Part of a small language model's weights: MLP 1024 SwiGLU.
Each number is 128 + 24 x the weight over its row's rms, rounded and kept within 0 to 255. Layers, rows and columns count from 0. Numbers have three digits each. The size before them is the row's rms in percent of the matrix's.

# up: layer 8 MLP up, 1024x384, rms 0.115, rows 775-820, columns 96-191
# down: layer 8 MLP down (transposed), 1024x384, rms 0.0862, rows 775-820, columns 96-191
# gate: layer 8 MLP gate, 1024x384, rms 0.109, rows 776-821, columns 96-191
up775 102:143131124112135139127158132106106111143150083131143102119128134092153157124111154152060156116120118146166114126154145113140116156141165146122126124125130128091123118126123099116110183141153119115138134144088146125130140102098097182092138150132135154134107125107119117162107188154163161134
down775 101:130195129151141172128160164107089125124148122123123123131144133122149113118117114167152159143121111134166101075195103098151128118125148162116123121143171144126106138123119154111108124162160106190123148126180095132112113109085122089136132142166116113141133137127144148136141163105119118104
gate776 102:106142094139103122159162130140127127114129074126167145144129184150108163110105150124140090095159155090110128153166122116102096097151112131134110146111130127142128148082144105141110120091083147125114143135156133179112126129109122142149137149158114132122120126150116085174103137166145108129
up776 107:104094156105121112143122181153103176137131150090120108098127131116089129074139156134110145125161106137129132127109146159114133129117134143118161079095121093143145110108137129099144116098090087145146136132088133179118140102098122099100127091108158135100148104166107091104095136106133088100
down776 104:136166146116140141145151116142090125150119136125153124083108134127137126156146146143151135103101090136139142126120086144115119152102103114139110079151104134146123147142155105140180155110139130144118147112107125139148106078122137142115148114149068111115127135133148085118128132120171094124
gate777 098:152096125117099160128111132159130103084116108116095071144106097146073121152150132166110184151076130128121082142129138129119165099166177108154153103133140136096138099130109088105131126143130117099146162167132079117157111119164158157124148135189150141095134128092141124126151125114141120135
up777 101:112094074129127143150115146126182126171116135118134098173159169130150169112165100125122110137105128154127138142120146172151106071135110119132088151136097118137128111090125096112123121175158136096088137141118149124110141139118139105101133158148151175158098113156109153125120105128165148128
down777 099:117105157128098143107137154105139083136118113101080123124144152192130165126140167167098158125078108116125139146154147117139132128134120084158170112100115105123147134108163154133122071180144161166124105126151088114122118131141054149171158153094170098129131146098090166119120139111138170141
gate778 104:098137111137171143120170119145110107093121151142136139128144130081150097116105155170123122086106140086149146138084112106119113150113122125111110169172116119093151107155142131112121143127146139154147116165111138118148145124121115104107080127144167120135170126095084113135105087129087098066
up778 097:130102106129187126114153102103044102094139137126114149104143116126157106130083132139095148134089105167105130108120154145143142092090133117138130117148108098081110124152108098124178079126151105193132162122140117138120118128121115091130179151143137141171147144119090079136101145090155154144
down778 096:114133144119150122107149124138130113119086136136140139100128140168123126208149158109110154153134130122122127112140104119152157079119118114155165091137140137127137134145124185129134148116093146125100118094138080157137108143102132178116121118140115137130137128115108111120127076125136114112
gate779 097:102149120114129121108158139111159108092139146156111116116124132143156185123147128094126104102126115102133088106129115128114103097140103167120123130128139114170074125161157172133111081130114157148135092075110100119093162143149146149106117121181134143148150147088156114138137092121146094087
up779 099:122125158100167166127143134147054158133098127133155141121097166131115142051109129133153135119127127117115071101140129139110171142099130135111129106083151133135120142107116126102138119107106139139118145140172148118142091140116153135095185124144147112091144108099178128118168140138134158106
down779 101:135119114168118075075120155102094167145088146146148121109123129138154110098131122095140155090108131122103134116123146135130178123103134104113110183091127128084109117135136140123110153100105103107144182161132118114134098100171100121090110163142110077147140129146162134151136112089099115124
gate780 100:109091093131095107118076156151094129107172133133131166121118122126119172169170101133122135110143150110108135102095114143150129141148144137119130116136079099091114130108110131137127144113102195094106120131145093126104127119107124148148116133145089119144118104077113158076140113158171098132
up780 099:090095069084084116117129136107162117138090090118132143144143123125137094153136139127153132140122124163095133114069134137112133168140071152128096114095156145140109135092125102100120131128122127132109100147137101124075129177156088127120177144138126149135110127107132126115081115119100137144
down780 101:111110133188115145095139105140114103130099104121138124131168102130090136141161160142090144146132126081086107124148149126101112103132110142122142123134201109158149173148119103153135138151116152102095117149148110133133095172185116134145128156127166156132092152121144107159126107114076123091
gate781 103:128105115138120164117064129137128170145141162129139125109160140132123109185097141157134125119136135127153152114109138127136139130127154122070108127140118139106116129132135109133153145112156081148122156131170127109166164102140164140115124146105125147118099138182118101137124122142129111098
up781 103:155106175121121135173183130160115125140137103133201121101126134128135125135120112166119130151110139140107164110135122147048128130112104156146083111148105118118151141146145128172134123154157099146115094109162123125114149079106125148138139185182101095109138090091116152107105114097127077121
down781 101:156159119092214130138141093154108100110134129139132126163163142121126129127157103130127136100097112110046118107097155127144170167111169163109119121069080106162126117158095068142161124127092122112131145097143150163133049109151121131130148160131141163157133113113089104103156162107202133107
gate782 094:140087109136072162134112131099135092140092067105148099093127157149095150160152159178133157147105157128109101123120114175156130141107120142115102138168129139125141191129065103121155103116134143129150103107145105167135102149174178079103102086164097127144067122079129087117154130129143124145
up782 096:116100120125128136156116137154069136156170149160130132116129124126097120126136112133126104143061123156145123144120137145120117139131113106152144117093140151107108155116149093091115104129180109129134160127084111107136086145083167122150150111153112091081137122095087111130140139070117143175
down782 103:122121144136139160145098107119095081116163158149173110134129148133116119091136150123151144170103112138113136128144134128154130095106126148116107088122124153127070102141105154126146124120135161190115131121116136099120128120092120117096097117137155110108152121149157178144145079107112130122
gate783 094:121101146131114142130177104112184145090138120086134157134172125134053146120142150155099125115152147115139146112113135110097128125137138126122111171133147157108115137115139139091145142118149139157146087151105119113162114174155153131155121129126129094127101157118181084169131135095122157100
up783 095:138113151150097110109131118090145134165164170106109129103154155133143130129169139139132159133144099145176105134087148137120204155165094108128095127142132139119142127156165129099146137117152137144122095131129154121119106138142121094116079094120118127117134094167160131134137143095116129125
down783 098:134140135132122078122083158146127127160172120170128184126117112128105116104147153106154107143084128104102102145106100115140115149169116118156148142140101134137173152133127124066155143111108166121110118159172141097132112129126103139151190096145097172126177159133122140094146136105122110139
gate784 102:111171137154123170104127155125129180172163163100113105144143123126105098120118118140137172128125166142140117126140159133117124090105147155159092114142108101148144119140109123116164119115219147157135148142099093158106094130164198095122137114104136093112122131151177115159120104149115126133
up784 097:070055121113118147143132142143120062112104165145136176123147091142163146113168164146074116125139150108112100169121114161129107102146104136125154182113135138093098130128149112147114096113151138118120153170142147114137145116126154131075122142121142115143127140127113135107119132141095117109
down784 101:145090131113135135177135140141091092092119101170139103137118174083147100116115139109142124131144097118131119118154163131129112157101118126119116130117129132131091123127159148157150146129144119112143116176126140145124141133169135162164153070117092153141140137107076114086123097112123137120
gate785 103:164106147129163115081142139128110101155126107096158139121128154142147100121114114119162114137084101107142119139154115122182160134122161079131103129121103134090118138096151146140115097129136118125114120128159084132124106155141109135174087149124140126126111102130161156106102166087089122115
up785 110:164145114153130122137129129127110122089085080114125095149159178150153147113143107148113115106132104102130144148140129110112141110105154147151130136147161107135145152117062104169105135101104138095118166139119141080117105137137143134117156156144103083135177132109104111130115139131116147136
down785 107:080191138128141126121123125107185149113106137101137153129153129105119153090168144128140135103144098097124110125151158109137126128194125121146129125112122126134100158165145037132108135127108137101119161123150148111156130097112175132131148139185115140098113125104117116144146126127155130113
gate786 107:103110120150146110102130152135137106141104132112181154120126105155185093141100127111125142117150114139142091146163128171094166118109167099141136064163126118106164119123122111116139141084114187145101122150149133127125151120156098132146109131124109131164139134131128134116143144089101150096
up786 099:158116158141141133119145096132135132139106132101111170124132160133094104140099115121102087159120173141150162147115110114124193128098130111108129104122127129105129148108101138095137124142138081134129136132128132120142188122097165113075123166145141083122085106129136115127104155088130105167
down786 094:093147136143098124150078090110092104112120134180106136115132183129144117066131121124177123130083122126148152095115155142136083144094118185126117098126159156116125122148161107146125119122112119154138123135069135122145137123123140082137145147119157101112084114129130129119139093129149103176
gate787 094:109112143082152128144145152127085159132124146175126121136131152083138127121118104145162134132137157142060092146125094096164134121136124141147134141116128151131118096078094104115145127138111138140129137117135066142131112188146118132108151144156096119137089125139146092105110098110106121131
up787 096:128169150093137151145137145096173120090117146122104107152114111137099124122133183100171153167147179098107116184096176131116119138105094171123080124124117099079118128115127129134135121074135127132127152130120138159152077119157092104137096194143111157112158113128156141166129161108133100121
down787 100:105104127157105126101114124122116119134093145106130151135096141148104113166082118117140111096108133128109163118149059141118116064155155143124155129138121142109071183120108094160115122105116145142161129122142110109117113154099161156116147108115137133149115148169165117124130125146148139166
gate788 097:122124102150133125111125133131185062126149106149149139124166146167115104126119136152102133171093145147143163111102130163119121134125126150137110144095119157133113118136132178138137149143104172101136147130131120147083102156197178117144162120112081142149093110150123102128155102143153133120
up788 096:111122139119113096136125126128131206140145134130132117110118136114120177155114146135125136144122108134158118133149115120171173121143089147138074148115139129137134147117097102120112105163120144126128135140119152125167188129089113176125113151110149116108121091145120163133117148122099181133
down788 099:112127119132129114156152099119136205123120160121125102132134135140124141135135147116140100166085144121177153121094112095155132147147107128133149135168138156147106101056107156101118169129130171143158155100162128110167126129063090128147124134148136121153115126129131127187108119155166154092
gate789 103:112118102106093129115130137125167130121158157118116113141105098132104106117121139117144113147097122130142130126119095123211136115124112121147117108170114120134137148133128132112172133152171172064102080174079108126149108135121116131120147171118136115139127106117088117061100126145110126149
up789 103:149121104142136143137123158123122134130176144146126074123122105140127128156141118121121152140113106107120138151125102115111130139148079124127140126122114127111095177109164133111120187097121157135163123132126099152115075104126150149129089123124107121112139078161154111160169101150151152121
down789 103:128172081156167172125109153142146125122097137132155133123170113131138138126163110077135170145149075109143143128148123111151143099103081131155127149126119123117103087108093147136108125114085120067129147137160113133169135109162128110124111108111131134163168093146120105091113135129099143080
gate790 099:144112114108137117104181127182141117141102107125141153104138148135151147125145132150084116150130110123130131145131127163118145100073128146162142121123128116100139132107086069109123117150122134150102121175117128126113122115080113157124116180129170119122116103139156100114127101109119156084
up790 100:115130109129145142122115113118156151106156103117123135142157120111175168104126115148121138139131122122160132114117111118107107149125108098120110105143147152080156148110124138150137103169120118127132130097135136164122156121181107138116122129107133142098131183096120141131119082154149101093
down790 098:122123057129108137093138151109137148120078134155123099110109139114147106127091132136130106137166145082108140115140122127085137130095132109166111118103092119132124158083138118125162134129139102109082099163156126076129145160139151101144113105117079128086094111150120127140112130146094109158
gate791 098:125126131151130071109128095160146108135144123162090128090161152116143120118121123164176125125151078123140121111146135097158193121133123115120156141103139123104122094101123113146127130145180100132130143151094168171171139149138157163082106163136129083146135127108131169124113117141138107139
up791 102:158113108126110162133162083129176126130150136133103191128184163155128065113102151162134123125161094145132134165101169088109137115159078164139103140144115139153120109103133154075169141148132103080119133137106109100088157106103105140123126162194107148132152128155136141134178139120108137157
down791 099:137098147145071105083105119133140104133174106141110146122124103145203085139145129140100173123142079142128072125173154173113136110117093112130125082107112138118132105123121125154139139114156114126122141168138153143126160110133163157134134082119152188111134169142152132109138144140138148137
gate792 098:124144131102141171162177113102143086123134116155146150129116154152120142119100138121150124098132141112123092092119106145107113084165154113154112094179159091091147131146140133157165128123185129155140135152135091100128154121115177155124141144122106125103105116137101139159140128099147094089
up792 092:097178146121110144135145107104148125089133115139108128158127074179101131092134122113105110127143116101119122172116117108130121157124135122167101145141116119098116130149132091159171162101139138159138137091108153141140160156075124172144165119140125175156118123129151128104109128127178157127
down792 096:106128159116154092161153076145141123128132106155142139145144101113136161122143121120084116112121139118119107125137125115143154176103100138058084128129111137173130116095134201146103149158070137125127105137109119125167129163200117129118096145125117140114154116155136114086111124172158128146
gate793 096:118147107099057093105126093081098172149189141129100128147150142150167123166109102114134136096177148136143125120135119117108142109130109058141160129138150071148164161128092103128150120149123132147125099141152067155154146132131116138140133120157138105145108159082140131115127094133131118137
up793 098:093126133112112109109139090137138129126089131134122119096144099095135168112147095131164138160093117101156120143129124173147111133116158153086102132150150160153140142098116153124129117114152100149118129119131127148109108100102161174151113173119074143085101108130128129102133154117147140149
down793 098:130130107166146118122123109118131111100134141148122155138113127136082187132111109130107126127175091112131122131132112101119186130131158140094127158152155096128088132108099114114120110122122095117103111155104135158121134118162096109071110148093147103135156114088158124114097113164094159096
gate794 103:143167119161103140112127123112122153166157075152147155162138168129126192145119156100136105111147131165094125118117107095156151093138122109146105119111131110112108169142109154143123150122114157139121170109135114091115154132158108110143129129150077102121120128106119133109151120137145099123
up794 104:105097158172070113078180138130131105122092166153121128136114144119158120153168118175128107152128098133095172141119116121134144149113108125152132144061133173099157096147107116136119130160115107173099126156160088133155160096138156116132151107125171094139158162089121144175136144113092108140
down794 104:173088137116073111115163138095098107151156166128099128132133127155109115074179172146106120152134143169117155141121104113120136145125095124167160126132112146150103122140129121141110116139188147119130093155117115132115135085124119122119137104109111161114086113130152140117152102095107085080
gate795 093:135131148126144132066152110132153156136119140141164125127106174159133085165140132119147141102120107080102098161140109156151120135156151094107144086143131093119161135128098120152104136138150150129158154159121133095115143173166144133115169117150166124104125172085147121151114113076145090120
up795 096:140091104122113096153102116125138174186139173101076121118083091106107131057114147157143143116159144153132137124087112112145119195122115140109128165130131187110157096140135082168098121154118115086120118135109134125120128098121098125120123096124127090170106102176146153117174150175139156161
down795 094:131099134112174133098098124168131135172134118156126127157117154081146125173107155126152161096094127118123114156130114135128128159151127166147107090137152117167116117120092141122142080136087146109140161119142089117132141130108109136140173122143144107102128136149121126135152167150077121109
gate796 103:104116136123084152138107154130143090174115105089110133146116148131149156165120084137130126101109095125108162153115120132129140118116152097125112088117121130117093074139139102108143160136153120142122156114167195137120110126111117118103102138121172152159145133167141131155137087127143160101
up796 104:119129113173133117093128153159082171117125149138161133125159087102091149162125172156087119103152165123160119139096167191121117107139113150126103120098068105135096149150148079127114141148101150157139162123111105125131125151154150144146129129152090154148114104108131121112116132112141111112
down796 109:132066113120147119091118164112159170106129154107149133104097085153109140072115132145105125110153155153124079112110141175144128147142123096119147090121143094142114158156099103124104123123150135102140154115117125120125158104100129152145132115115123106149145078108205138146133121072149126131
gate797 094:135139093102125081155147119168147130131111118114096124083142135085132136153135128131177107125157129160160132095129143137153148104130145089144130126158134081133126137156102132169145119072141144111152142120120104147109110133158112130130118092131116123138134134155164123133145117120109095176
up797 097:107120138115135135130100116117137085157118121111129131172142133160164139110165115153099096168115137111108099139109167133154157146106116141122128144151108154126128107118123139168113121121183158136141182085146110139112144127110159121095128162156103123131112144092124113122124149156157136096
down797 099:097040104162152112102126153129143127186131145148112126115186132126128137150126147151144133116169119124153129115128145144098097109155139127112094137114133128165148096111118148107114145138124129105068101117087085162112142105150160113134103129152123175153102148113087113131162123121107104105
gate798 102:140119096132162090110119124104117171117148112156113122120086115143098136158116130130128111185125102151174111148096128091149161110116127129124158128167123148104145145141164135155117152165134104125119116180146186147104129098132127140147081146127201124048153087140139146131152166107145130160
up798 103:129155111152129111140113120088159140139145143137176157112100114127133144161180107135121096088178139147114164084132102164107164114152138124125095118082125128084150153133136142137143133133136154115130099143125152143162093117100090144136149118135062138163121112116109121133132124083112100107
down798 105:130168127106072068146127120134144134140115202126156113107108105142133118097139104090105134103130122110123159135129122116166121104125139159144093118190145118100104152178164124123116137108137127169111143150113093165144133089077115126121105116159149129109151126117138147119175141129141115124
gate799 096:113125168178177133140105170120123157143117127113145111151123134047136134118132134117109148128108111153140122106098100076138104096128093164137108094107141094117171102151117108139093131127087114159107134162096098140154115125165163098144159142154113134136108147130074126118075136138086174125
up799 101:138117133146152152108135130158114179117120127119103079105105137120134145062136151125112124121151135117093174137153105144149168178133126124166104144120144135148144103125163151129131178171152145156156152175180161118120138124160123137143147150131104136097178103130132160136053118108144143108
down799 095:149127097117140128129137105105083086130124131123137113125119119159091136149096100099108100082115155124164129144135110171119144157100114159118122119131167125109106108136066091097125123144120117128098136124097123145141129088099133149106124158085121132137143147123140077109152104167138070116
gate800 100:114078126171136152101118143127132176114124101129128092144119114102123095149143124111129131141159155100133133104139138119106096133139085103110141123118135129107125135139115131154136133115097097134205140155134114153173132128131167171142127126073125133161126150114133124145133111102144142133
up800 100:099085140110116091162092113126126080212159112182134112132170136092133094139115128133139131149120099111102139117151126119121109137126098103136159134083120123163132130115134116111094103151118106151134103135157139113172107132128158110152178092114127141166140085157121120118129141125138138134
down800 098:154141129098101105163123127126113126139139124117160154094095143148145138071100124160119153150114121140121129162134136112157135091188113124130095040165098086170136145111115106133142146127125148114099108138099119121161157169134127110101145133108143143136062044126127155128163134117115106125
gate801 098:112113090128182172093124097114151118161129075126161112147119124181106137145111167132154144118149126144135110127130095117087124160143135123127094124096142135139123097142110116132185098109148156148176150097124079136110137099120147140113126158135181094100173133137136137128167091092149075130
up801 098:153136098119114120139141122120094087103117123143150100117140111138091117119130128117142153071129113111152140122153146150133151124130124168156137109128183096134151180085139116119116097105119104142136163183106121085091132123127106136136141114134145131111126115114154108135095122103102074099
down801 097:134089163135144142153148165113129115133120088136123086120168081086123139099110105125144106064171132121159115163147120128132120158104151106118149094131139128151120130144137177143126135114113151085130107187134169130126133117123148171104107152122120102122113112103158082194083168120083116112
gate802 103:155108128103162082108157135080110151154109125071174147148100128117122140129141105071162156106105173121158104158124138108130155104171136100132135122136103106138175105117145115114140165157120130094121118123137132120100136128147122105120124108150112153102123108083163069105146090136110161144
up802 096:140112123089146129141145139116129131108101159121147119173154112097133165143126128144137115169110100124160129136147125104126127133115130115166101106109158138142130096118179120161088121165152140095087142153160098133144113082130101159129144104143142162164087136111174090181105131157098135112
down802 098:136123143174134067119117091057160172155112166135105161122119082118100156120143130140110142143079130145107128145099134149090130134085170122137133136148131143152165149141178091138119123076150151146127152159055135100112183087179118129128134107117134104094090090094160111091177129126125117112
gate803 104:143140102098121162130154179134109121119099087153115108161150135117157143117070143132111159147110111051172115121112124112124149142098132179135119140120163099148142159127153074109134189118131114150122152111143154135164092060127147111129150136089147092081124125107120094102109145093090143111
up803 096:106122130136183140199164144152113121133155101158113115110108153173142120112135101149125105131152178141148128121087118136127124147101134127126113101102160134098138124128175132134163153123085110119138148146129126081138120076085151134140159089151135136137154128123085128134148145132118113128
down803 101:154136169099158145143168110181145178109155124060118137103159095128126135130132143116147149136104172186142094112119139105144149104102120123122137162138120115153102096120154160119107092115124141148088125159138117124130166170083144157103135124168128130165200122139144082119116127107138138113
gate804 092:088148165096122114090118158165097124125095083129111110121092116129192134153128103093153142139118103137137139160143121133130145088122143165125118147098132108123089120151109112142104196100130120105084129114094139122139159161147091111141091099130127102173147098138152109100122152089137144086
up804 090:115181132128068114082142106145066116120145098135117135130142123167134116149137107137148119132093119100148114161116157123156128114122126135133117120131115127171143122107100128124151118177090140120148133117158094115138167112149133141157105167164141147088114103077109164142106112145097117125
down804 096:134137159119122168134161151145070125172048148154105141122107107102115157122126151076131154106105123101102149132139140107134165125123132144133168123124116164112109150138124104150089151104138156128095107081159157117117128154166161095134113101092146116152124091129110112079128121117110124138
gate805 095:132105110122137130108127162123099130134117079143125116134106101131122114139153162128114157149130185168101133127122178126170149136103187135134126134127164140109125117121125115106134110161117116190086130122096120104110143122146162168145123188140144139133127111125106081092168116123109123088
up805 101:120120137108114109138124123133135123122084142112133085142140169121111131105134123145107092082090124124118098138092127174132140105124096098151165147138153136135165102103140119117155101119097091096112076113101106099073131146108146107109124130150110090143155122124073141150149133101136166121
down805 096:078077129137135143133099119094153111146160133141153124112142127158184115132166087118110156175183147181107134112172121096145087159110120127097124119142115159165100120163147122075138096135109137097114131160141150147136117097132130119082121129116145153073072153144089128194126184177133108098
gate806 100:164130182110123114104135159084152172120094143133146150133139119087086134121124132131124141115145145170133153149147127111125113164146148121087090147159120149126122098141138073130164137139200141181135097111158109130102128127114125098119146123148120134105141131104152138135155121092161139101
up806 099:126131077129140158183092111153128123094155136166169086122133090141144130135137126168157121111072089100153140117154169178182099125165148072124158100128140147167113116076088119142147142089137107113111118109119124177143130119141109124151110139124142096159120155151173098105133115100155101149
down806 100:144162138113128143163079137085123106135191144120128148166092108100117120119178134168085100139133095098124147136136167096135118139155167131143123136145134122118163152134130119160147151151123104128134157125106070177123108177175117116168132133104125138130125157126169141134124084137154140123
gate807 104:132145114147143081166141081094135125147140150137100134101147099120107195153128097134124161134131134109130109112151051122120154109119112158074134133097145140130151100131118130143129114091109126089119144142150132150100091102113165128117094185138110151107091142142144128158088133109155138150
up807 099:139088162094087131139146159115115139094152089087123115152139113125136104084109150092125141122129127139177080155110138114132114180146119084153188120130136134127130125138105133144164135135175180121097110166126112165121127131104138141123146113112122118103105158089155131112149131113138126151
down807 098:143112128112137139118136118132154124110178129138149121139128104154126133133161084138176121121128138112108099129185159142132098093145113110134155123178116140124147140138150135132133103107120125122124125169139121164098102117139140146100120102124135126099157124132117115087144088169138133111
gate808 099:107148112166180132137121130138136176116097161151139138121131132155088103137101096162127117129105109111174112138141130125127175136112149126111099117174112153100160121157114141119140110120148166119114170123139119115168163132156140114097143131134108131079100146149132107149142153136143134112
up808 099:112156122100132132112115167180121151111107113137145163094130118172088131163144135162138129158119163149122080111110097142130119153130163140154120147146147103136138158111105157077115167128149166080126139123136133109112089133130139138161100140138108144066122144138143071129140136112143116174
down808 101:113145094126090122153142141107120157119145112097149079163132144094119166151100152154119100155183118179133125177144151089142112125171175153121143110115126121130147157103135115128107150122156139141081120120126109140136146156145117186192138134154108128102163115128132124143118110128074121153
gate809 098:101160140098102133112153153107099124129136139088206119127113140197151159138120109137110145120091116177163162146132124148118125135141171145131142114124149073108119147122123158129139083139146133153187168137151132149110139134118155123134090126181088103125152146120132150116116088130096122121
up809 097:135134096136103137130132165127149208165133134125122097127120134162108109126178127101126123109116143116109140113108087083212093150128169156162142117111131126096159089131095180117134089103106128122123156159141156127108146121107160119110103136116116102132124106122111101179108083148094108124
down809 099:115155177139138147115119092099154136113105128136112124137115072141181102119156117139100112116091148165109110122089140129164111177124133119111124092133179128117169087125134158117143115124086123165147126120183109162130121141159203123110134139144137124122131153213131162159089169136134119131
gate810 100:101131118143113116135139128126149092100174122116126133116133100127149134110145131064084121107140118145142076134099163120134115109145098082127118146151118104126145132095155123167190136136127133087113142125098131129148121096136091136158103099119148141113084110110098108146097122152097136153
up810 102:088094121085136117156105139135159149116134105121175093132121113173101140161108111108120124079140147144110115135145115148109117171158133170132154148137117137119117138106144120149115066106119144117128123170151166087135082190132128133123138126146142160116169103101085132123117121130096118139
down810 101:108127102157091087145117128128084103109080157154132151124095094119098145168128141137113109107139131099104138110156152125108128139098109120103128116137092160116151126175183156106146087091139148122101135122146130126146107124099122136117114168124126119131124182133130097132106128102145165116
gate811 102:124109184115084104118139120110083154111172130106089126122167169077123114168163129135140118162132065096099137116152136161113190119138111178157112183125111104139112144137107124115106143111143115098157162152147135140089138148116101124132139167160121099104085134109082177099132135111147125152
up811 103:133122099127132188121138087127119105175120103118144126115136135125094128116095106124119128152089174152117154169131121075146143077136150138156138171104177129172148071136167159158120126091135135118100139125194123141093149136122090100113123124159139179095131087121183104111156149121139136095
down811 110:087159118086116106110090130102085171105116123128127142133145128126153104121136127130141109122154101158170091113105122134105124077143126122168146099116124114108118093142112132110139134120097164130098119123181096121129089139144126085121106124156104133076130139143053131133145189145110086095
gate812 100:153144087128150141095134109127150112120113102105112093176071156079126123147131122119150119156141138115100154145126100111122115109141134083117145134159127139124139133104139126134131133124150102135103145086141125128125119133163133161136160110128152125145158107115164079131116084134104123160
up812 095:084104135151125127132104104095134138101128156121102158148134150120131134108102109129099139124116124104114158151165136162099110158126091127162130139146101145123118121141141155116134127145114079112094139155133106099090135137121144131122113135083132140160127103097115114137134114126072107097
down812 097:160113113153154155090103111082134112153146145128115138146147139124098150112134112102123161148083095097146098123139125096125156145123134130102121113125083111154127114102114111098085153118086161120109121120123086160140077152123132138160125149121134136121152135173133141148151132141130117062
gate813 103:110129093142102132102141163145134132126085142087136135145098134142066170108125093103127117126073126128109137190173156127114104132132159153131120137103105119103129140132137124115126146157127107133107124134095177187149157114154153137143147158129114116091138108122074126121100104118107149128
up813 102:143110117046137108116151141102111138168152101144106069141102129171134150150147119121149147147126127205139135142123124127102155115108125161163182080158097110108100089118143126150115140099141133094163149118108110100125149142111100093149119097156113097100113133171127140138123135139157080179
down813 104:148118156065096119126154130130144150139143133158088105090128111097161142091145130152150155157127173164157115161144122133114106105104136100162114141157143123072166125112138104123105106116110105129159138169127132089118122127110150115108122132134098160097137126114157146165142145128149088101
gate814 098:133130131132156142144122120147125106136079140094134147148104092135138152149154128133134151130126127162161157155108166105133156155112144155112139129156093156111087100088152093142158130142127152096159082124124139133099129139119145147140117119117135128116124130137126133172153111188096138181
up814 094:128158124136178119138167087151111129137168180081094121113119103114166138141112143098102129104098141093154082129145116060152154161116131102120136125144143137090152127131148144102119109139128132131160152085074115138139094126156149125136093159077117161138073145159172124118105169162145143118
down814 102:112090130138082142120109100130106104139118135115110130143088091124137138157139116139123109135101107142137127153186135127149111155137142155144138121084103116105118127077152150138104093161121178158164099081140133121150142102137154124134136135129141120106146086156127163149098145181127132155
gate815 105:122161149114112144051076145184165120095152110145153110111158174139108127114183123123082098120096181124158093143187147105149122098124088062153118152149106121125131166147084119108083126125134138109120100140134074109138101130168171152079159141123169181136162134090142114167159101127148150101
up815 104:101170116102072161107141144080144139148102146179121133134121131143128103123139112142102168133159095144117170113110140150126158110184156125165154153101191130119110149158149139126084136098149110141124116158157123093107091114097100109111158132119169084149111154128085100138094141143121138109
down815 098:138104167130098155137124148120112101110131152102128132163087144076149103142126118146115153119113104080145106118132135118091139106137132092130159126064141119114122082114088135157153121143131146092121127146133137143103142142182159134140146129117093136074143145132137117059105116092147121077
gate816 096:107139151152100080146125123120106131132150108134068132128085180126149105085079097138136065116135134092114118143137137090118120120160095129107108163091127119096078142120132127124127097148094147125148151149135096115128114141133129128142120153124125095124097136159139132140150123138163103119
up816 098:089159147145129145125121109117118130155145120164114102149119147144105161123085130164163164151183143146128129082114160096126129166095143110124166123136171086151107150117097124085135135167099122148139105080169107104101101149133167160113121162147081126140100136131135158150123111128081137133
down816 100:126137143112117102166148144132147158069129154150146140098130145106109127133128116101130080101161131146115167097102136138113129088152136112105102125151111141126120084134119147154140086131105112177126127151143166158143130168169145116085170100124130118139166124138112105134147112132140124116
gate817 099:128082136079153109075132114129157150119121146130146144136116144119119138160125102124149139171087119150127097115133132120137090125176126131129118142128109133162176136107134120133148113148117137101128161130120123168149142134142127129113100169136118152130195145102160145156096109130138137129
up817 098:154153135139146119114093103175082114119142105142077107171099153138155087113114171109124130116155140095112081119142119069115128154143102120159169143106159144126103144132138125156139102112163128123131123136129128117155147133121141083124169139134114097110143129125141114144099097096135121126
down817 098:131117116135132139077081140135124121125157135150148129169160091121124110125093125128136195100176098152172131133136102099136106165131147098097122139151110087156151123106139124093106112129118127124102107112076123136138125086065180110137143094117128121101077129130113173109126056109182091093
gate818 098:123142160138131101123133165125115081132125161127135088116127137087100116140164130121149133167161149153101112127136163062100126096117105119084139099135139118143085117130142111093102079110103180154157096109194102118133133130158142103120123154142131143133102124125162112117158115120180113162
up818 094:106105108158121128128134100139180142184090151102106135126113119111128138140148162146146134143151115129123152123126108111127112096124142037148104113132118125128170123133171129151178149115116169101134142112113160096123131111096135107110118122135156095102125165134161134116075114137103089140
down818 097:101140159091130104079164112154136120138127165164105183152152150147108124108144075117144152116113167122141157145132096127143121144156115132136160101092105120124118114115135143100105129127156131116093155152164109137165138104121128113156173109130116107106130125078122131128138132156150142108
gate819 096:133094098151124111134104159115129088112115114125072106117125122167119146125149139159083154157124172092148090135107138074145176089121114147129097086128139133111120114101153149099145179110130154134123137114147129121099189100133126130161155113138128137100197108145194114134126101154114170130
up819 097:099132117102106123167149100124153120119143111115172111160116078138133101193149116117132119152091094099126088089130120140119114098112129125142144121128119133142141134133153151118101138129122101142164097097130112201113108114158148171159062203137108133112152141116123141105122107094127134177
down819 098:165117143150088117144122091085139114116105119154140170119111098125177137142131106088183124137101150144166121151095102139082166139112168163162134166077106151089162161128137141165124073111144137133125148102162135127124147104106143101190123112149120149100165156137133128140133134087135132116
gate820 093:086112124155058107111124203137164114126159142101145110161124090085162090159122136102133183136105109074158092129151160114102086082115128145107136139142104136190119106137123133148144150128101113167144114143129117188128123131125134133135110076115130136109180137136140081117115125153143139115
up820 094:123172106097106153132152147159126054139166092184103146145168125113063148080136128132124180109155147151105131125159115118112095104157087116100139127153148161129136155094126113160147136125120146131134095098158129127122128159143122137104133112067140123188116130161157116102122123144092137152
down820 096:146101092135117131183118123157116111162111179120101091163139087121172108126129113137102155153121121102114126142093176133143108160117128119132149138100152150132156126131136096126126155119136106080158141134123179118128138107146163147158096218129097158135096111095085084123138127090163133128
gate821 101:119140140163095141094162150100120121144084104094182136146141106129129128144083126142142135189121133126141115109104116151116153129153147128094114143136137135109086111129128138099108136149116152119062139142139153132141151134097107138139096131143132114113160108128136094144159087095101137126